Part of a small language model's weights: 12 layers, untied embeddings.
Each number is 128 + 24 x the weight over the matrix's rms, rounded and kept within 0 to 255. Layers, rows and columns count from 0. Numbers have three digits each.

# layer 6 MLP down (transposed), 192x64, rms 0.0799, rows 3-52, columns 0-63
127151120111159088152115125144108126140110112128094140131117089175150134132159104113157118158159095126134136138125143158145102119155052137114129147154104144146121142111146134139090111110097125
161115117147131125114121171106121127159139080174155158133138091097162101138094100125096122123157101106079122121140095146183086160102128160115144147156142138095094133154130149146107136130137122
107098111124134128128138177168074128141105104116143137124146172137077107134094138163097136130109104173165117135160135130099105165104142096131122147118134141117100158094162102085136158141137144
154114120165136106107131104135112143131130130121105094128103115130097138113124149160135100123129149134147135118149122114165132126127128146127147130092143116097127094122143159175134118126119142
129146169129118117135151127140131134115152061132172104129129086152121172100140105074111154100128074124142147096121129089119146106107130125179161158124155118125146142151112102143106147127127147
137160092114117158127196099129126122136094142110116100147144113131088127147124150090177132097142138117097099121133076136109160166119131152149119127089149150116111095122110131140136161157141150
143123114114108124094109101117126120127130115137086131153100132145122140118130126136134108139130129154151130121124151119144119148157087140106141142117139108160114126111125120163154151141130144
172097090090116133149129112149118132062105138134155143127114171085106141093145127138115108178100148206102157115170138093147094137130132136149144118130096111133131108123107137101150138102164161
120089124113158126140142092177145120142060170127119065106127129133146142086122091173105133179171131145122113134098124145090095110146124219119097149130118113151137146132158181110147124130098095
110123101138160159145100133131095113128129110155156144120118159115158102116124127111141128150131147142134158139117075091113151129166128150116151104130138122126123155098120097113138099133116152
172144111114116127135107148131132120131135129144110086153100120130140103150142162100132116125124165114096129129121143110133097163147092129099134117130131139151116137118113158105143151107125148
153130117130115114136105142115104143113138138140077130136127173149135104145134109122145120135105158146112113129122108127173121171131113134103123123096128111138127144102139129115122131159119137
151137117128135101090085114129149139182112141159157119155119102120099118140127111148133128156139126148113140135150109106193158126083135083153154119138131134128134097121105094144139138117105109
147123171115116163073108112127107154124098158137134137117107116093082145144135139120072098142156097165110162138151114107133133114171120104148185152145133114160081185140101104140162113098098146
092155131182147173121090153139083117110116116126096130137125173115158122138150152134147141159106165130063144111142101092162116083149097128187184072119117123130122090113174113137120117130113118
134112081142116126120188128088165105122128172135107058129155126154108156144171069166125128130151154151125144112161136124074090090136079113163100096145133093150165170090146144122146147125118118
119108168112140143150146124154123104138145157171115114107151157095134179099141079095124116123146138123128117113125097087101132134084099161182106162136116111168133138084130149097168130143119104
091137167128112093136115112108109127135126134135155129099097165172142130135123134110181140081142116095126131130115115136141117129139129117112166104171105085138150139172120097137130159133099134
092133145114111114150100161176100140126075113180084186133137185131181135128112131112135155098136151099065184136115126125162130125073088138106156141095152092124160149187113089082105131129108149
137152090129133095115166111120140110138135128165108105161091151131118104122126116095106124148114113126077127164136127108167136120123100168132113140142107128123164140141150171137107111128134145
103098098130145125100121123149110127074177117152123097123125168141130099122172107180132147165071134119154106134130105102137148120134124124083107110102129118137155159137174127132121151166131115
145132075133125090144142115103150115122102135132149117116104166120088080146159118123146081097126162143137153103104086148163124128087132110139107125137153132136138134120152138185150124135195104
122117100134122184131156146138159103124167163095071114149158095088119126114147123162131105071132155122086166104091106140166113140141131140159136159125115107111157100115163106174110133124151082
137137136158120158120102158150106125115111141129107135113121136153152112141149174149115146109100158121108113156097080111127113143138089127108121137142134098118138124121127181118112149159112087
137148110157133113100127120167074139106141120130095137137166170065115143147148170191093148186106108132164139105126131113105115127145120129100073116135136110167123114113124160116132120123137093
110118163118122158179149189134087098097108127174109150128151201099130147103136149116118096123130090170137103154156138179125122139143129118140110094124102106084146163081146111058122116074171113
125101129110158146156102155094138110143119153100143110140092069192150164111083111122186169158121162076104100148133122145112110104107120157077097130182135105151134104143140152174120144147112084
167139087126118116119140113143142104121109120168130110119114131173111149118158089155124128128097150152151093089159136101119153087134142130154098151127134075131151122104135187159127142133129059
120109101099135119136123129136121115108095123144068083144172206111096160125152132164118126163093135179122118115162143136125118095134143166102087137124137096151119132088178140106124107145150154
140062130143189115101131152097149142151119145069100145139155093094114139128143165120142077127142149113134074121185095189106128133121089135174156117108104128133140116126130139090126168142148130
181109104159106121125115142116118121113131113125128138155146091136115113117138131110144113148162122102122135131164128135140114144122143136164117141145125142125112119125123119091123093133145123
111093145090137068090176136120102148130124136143146107147150183114131088111136119109100125125109092181155112116127139114161122129135134146175132135111164160170094134122123110140112153116105132
146121156108134148114121110129126070162114131167090152130150171149114114099126097143076100116159143142104148113150130107101043149132103124097145140143108164145195123147149102090124153176146114
144100196105113100121111135103137148110108080126134168137122099116129154107137101115161166163143117132148141105130108116083170093165130139146100145098161152124113162135122114123125137105133136
137122148122127159133126150108151084140139117117170159114102109131130178118120091143170131118143120073130142127162162117149104104122148121103153113147105118129137114130084105127118130123128148
108112144118112109138147136109150126126134080149120141177164147133115127130082133151137140127100155144109132154106128107115112105100107163136135103176144112127120108108143144178105168102103112
118092170121123091134141139113122128114120131158103139166151157129148094156084139128139131134159130090170178108129169159081069146138113131150123117103091111101133138120107156128121112133126139
110153129134133146134135115133125111089117123135150079145109148137103125105126128128150114165104158162157099142148070108124126092107072125127147122151161145162110116162155184163121138112096100
090097090153113106132087143152134073124114094167113111116166074184154160162139121130165178107162140085145154132130099129129139138130177122118123068102116171148122168164118089110133119118136107
139141167129144094130103157144088096155110139161111092152136117113114156086166108127152117159146125132157151140102155123111150123104115134143194150101121083173083079086125121132145118160102115
099149139111138129150082137114077118145146101084105108141137159141119141123123112153184101116129106153122147150151125155145121158089123166121122138146122116112151128113086117115133147133153127
113120121145124133113163105148149107127109109093166148124091151117119162081148126099171130117134093190110151120115160090106134098094155160165162140125118134177118128146128141125157071090102109
133126144157127112122133117127129131094090145138119135149154125138099110109111157145132106136152129138117117148168126110101143131114119135123120146113148120124156141123093140095167106141116119
104157154089140104115124152095138134142150116139098133127121185181162096122125136105127114118120112082154117111120168067143136139173121151140126081134154133138115147153116117108130093145122128
103101143143157105134096178138092138131130171141149101102107125085120116135135136087111122108104129170117140119158124150140154143135103119188186103116116169104155088126132149130153098134132082
117159100117133131103119121117138142156117097112124152132107117099114128120175150167111082164139120145143147147092101113087151099144115114169111132191103131111143119127161140121170093111129146
156138083138086108092132122162149127086119117123181142112124154102106071113124108089116146181128102123176094122100134171191152139122140123112125144130120111124099133158142130115155134140148141
114136119109108134140120113163104149096137130135071140107156143132115142102121121148163112124125152113171131154141134097160114159140177095076082137152152084167100112103197074105134118120173136
157079113147114136125132120117135096132095119119094143179140172134093105105157095094150121129140151106149133136170095145149115121118128082140138078119138148128154130178131152176141119109121122
148131131088145123158131147106141170102131157124122102109133134075077142178106127127130096157114121169129130141152130172101090175193129176120113123123107086109155087102154128112094149128104121
# layer 6 MLP up, 192x64, rms 0.224, rows 4-53, columns 0-63
123147111155168143142123136195133119123094204082130076117145142110115129090164136117148114053161122177115114157132126118085153089197159107115121078159118106130135153108096110173154113118135107
098128121114178157112137070131126127108101147158131140137126138101161101139147126124112115128119127123136100126087138151157158121135142121176126162138124100144148115201096111128140070140118098
115152098156120138145146152124176150124147085144139137110126165105115121145078128127146113130137131127143144131103120113101140135117088133137111105103116137129124116161106138118104131119109118
180127089097153162115116160125134093139122123089117117131173085167142101141122132186069135156130180164122122123141142132139116114144141134100111121112132148104118128139090131124150092109132145
151135103109144157144107135086143083121100150146103131146149057119113129193119116144119123113115146132095136116130121166125109128130163087155086150141133128138164121118137123136126141111157113
150119133119152109133124134144117134116103140122154144095143157114133129123129151147129126124130144089119102143117128161151124107134112105131120098116137150119136116152162138120123127151125130
146134171118142128118154118094106129100151140112131156114117037125164118107109134135158164083113122136144092137120153059139125144134113114163125148132137111143107127111155154133098160112095156
122139123057160150157149124089079098143131151130126087187144120101100130132156144134156134126152168159116126116131173137131134105120173117139087128110134075161143097151138159133119110107107093
124134141163112109146170121137141098163114085103110110163163119108155142093123159138147116126093108142134116103107160117139097130102132106131147095138108140129144113223124135110137156100106143
121137149142088119136143087112137158126120127156141117134141084127131122131158147118130115116152141091157081113097125146136128142118101113148103150120160122115162128156102110122130133129123133
104121077096140145108136122112147130115152107132089152113099132103155130113127141134151121094131131137136158137141131139100150121139153134140130133155097148147131140119139123126139111138120155
146121161125142181157174125148124095086114112100142133103117182110149124150094136106086128113150151157156099128124111136059111099164130161094121084104125163153096112140130142107128130120138157
159131155167113176127113139153107101122112144095100112113121092107143136166144125130125174136138067172100096125113080104085137125166126114090135102156137100181151094148078154186118134126127154
138123089124107096161126135119167129149143150155135127104140118087159199125195070159107115135135171112140105089129081156107113144111131097103083126160114143120150112131133129126109133110131166
176105180097159132191148117149106129121096145149100134154098137101114054114125154133166109158109116149114106138103147135135154136138167166133102084130149129147131108156096144174091094098142096
130128080132099113124159121153127082149141132174137136103124114090130159103161165106133141133166111123152142076115145143138131119120158099148119157126092094127150135130126132161102117107118130
158095139108133117135115096141137145149104123147130132117102118125140095151112088133130157079143119128120106127149122156128131140123180129147125116171143073118159122150132123162102105141072155
153131122130101154122139143071149150136128160125148127156096078125089145118094092120113129161167142152107067117117113139084139092180114155156132136155116135094108122133129193162130183115111116
088093123159139123139071141111151154128142137116159167139122091160129100094142176106119142153137131121104133102150127115150132112118135117152137108112154133126123118135110112120148142114144136
157177152150129154148117168096157103150127154115136141125115135174116125117087147121137112119113102096089088103109154141088103090156115131139125122142155110114116154137056140138148102124144131
169136136117184138126149134118147116112098139104093113166158111098160111105090106154115127148141143147129147119160181138115161139164141094117098128118101136112152118094070171115133124127057117
109154105153157089113119151147116122140095106122147141112110087171112134156097157128127160170114121138182099141158131129143185138112134093096121090127157130127145163146097140057140123125083150
092124124117148121151128134147130147143128119132179085135144119125118133153095127150134105113176118155116125093130156088130138110170138112124129138130144149103125156147078076121151101129134138
106116127087150122115142104133098105130119159073143120170105119147135105111116127165144121082098163145128152115137151140156184132105153096111100149122139160120139117147130105109154129140113146
115098173124093120094171084126142115154151182133134100125132137110133134134124122176131158106132165136110145112107119071122152096100138097141160117165151176158125104130139181160106146117070066
152152144145071131117110157147159124082144095113115178127177138059102108101165161160078086100133101173129104115152152126134138138118153062137151107113140158113159133078135097079136107094164170
048137106137111103154093179107120161147156118149123140102121155118163141127105162114126161097142127124125115128083130177141067121132123098113179128153132143129140137155119143144133122072147151
128159150105135073118090091093130124126143119168144122151131137085129101107155138149157160100136114140130149120135154134096144100140204171107053094106144070152159122167120112115161146117142134
136123172095155099103160174116168104145140157092095152129130102156093128125140125152188103106102116147122112113138159141127141098106140153155139139108128132118096122087159119113113093128110178
112114140126137137100135106116123128163150133124119141146139130128166128085134116136096124141126093093120121087159099141136128151112158152157134135105155124102110127134126159157117133119156132
077109130127125140169118145131147122119110142158126123134143133079101161144131174104128121150133136159107154126120170107145137118134109132141161111149091107088186123170118140119105108111098091
157123086127101143143146112102121111117094159126152161109091125098135130149145065123173135150145108087150146136162097135109176126140100107124133150107120159160098115150082112180134119109095163
149146081112125080102109142159152141145119158185145148112140077133120150136133125164119154120076142089137153125150147166133119140146129091107104110148116089100168124123105138173118118137114111
140093080131160112200128131127123173136140135135086124143146098090114135111114098133131086163142097129085133144115157151134145175107106101149112137104131155131110159155090122130159137088141112
156153128142178103136108122116114141115128137092112147109143114127155077134145124132153123122167099102126082154134138126141148135161152101141107146087092146116119099127102122110156095165154135
146151097150129162134117146152105132121072108096103152121155132127119121148176127136134123113120147145086093135146118137142171121137142119068115130130124157182156107139108094139131088099136112
159141129124164129118104146123146146120087135129126139111131160115129171144165171129097141119189112134128140080075108174111124104144143140115134148138170089080095152160089145129098106093122127
129083136116197146150075155154141115113124130150121089102089075110148096117096109097126182118162097137125185129139137143112143159101142146142161118130129180144096111149128114134119131114136111
103101148118116173134144099107145127118121150122141142122140104091170054187105132161106110151110115161111092119109093129126095128147120130100077118131162160098149137141131133133136122104150194
146112097127141126130141131090131132148155133125130136138144138119092105114151157116107120143114161134106117112109167090122156105140165079106137176109103135119156127158151100127117091118133122
163091125111144128110120156113095139145158158134159142156150068144126088150127107162079110150124180095139117115160122147142106120143136098071075092143150129119128136162142148126123155099117150
125135118167134128100125112107126095131094147144136126113131087093149112129135113116157108138154110144131082110110105129149136121122139142120119108135138171119137129162135120139122108128149149
136091090171118163145124106157116129066131126105125083127144070096107124148182138168166153144126157150118126144125109135083103118114120080146131128157123139147126122113152166149091163120157160
131115127129118135201132142136102145106170133118147125064168137091135106111141128092150106139165149155130128142119167118119152125122111101128127091140119161154097106136154167116094093089180096
147092168119131141144120125125148120174138144113101111100162150146101126122135118132122162120164075136115088095121087135141170125148143149135175099095143156164132124110106134107125052139128122
138082183137169126163125128119149097141111195143093060108148086114143154104161127098122144125129162118129159129146132121080182138128093127101107126086152148146145120086119132104126134120103103
143115135105127142130112161117131151142115097168126134096105129100162138136089121099097127126128174141119139106105115203129103098102175139179182130102124118101121102146145101121143123119142102
103133130131159121168196115124163130127135176106087133110125117117154144133131123138119159134136117121112142109147166097129147150150111114138113162064080156153090108128107111100114125110115098
130145147117121086156080100133144093187134129152113120160123133127182136108123151179155169131124136074129137100132142111121123119131137094082109146125124140130122146136102138159116104097160092
170115113140135127150130142107160108124145162106193129171174132080124119111160118094144115122124131094106099125121108142144093122118107090120149128120132097146119150167080110161152117078150175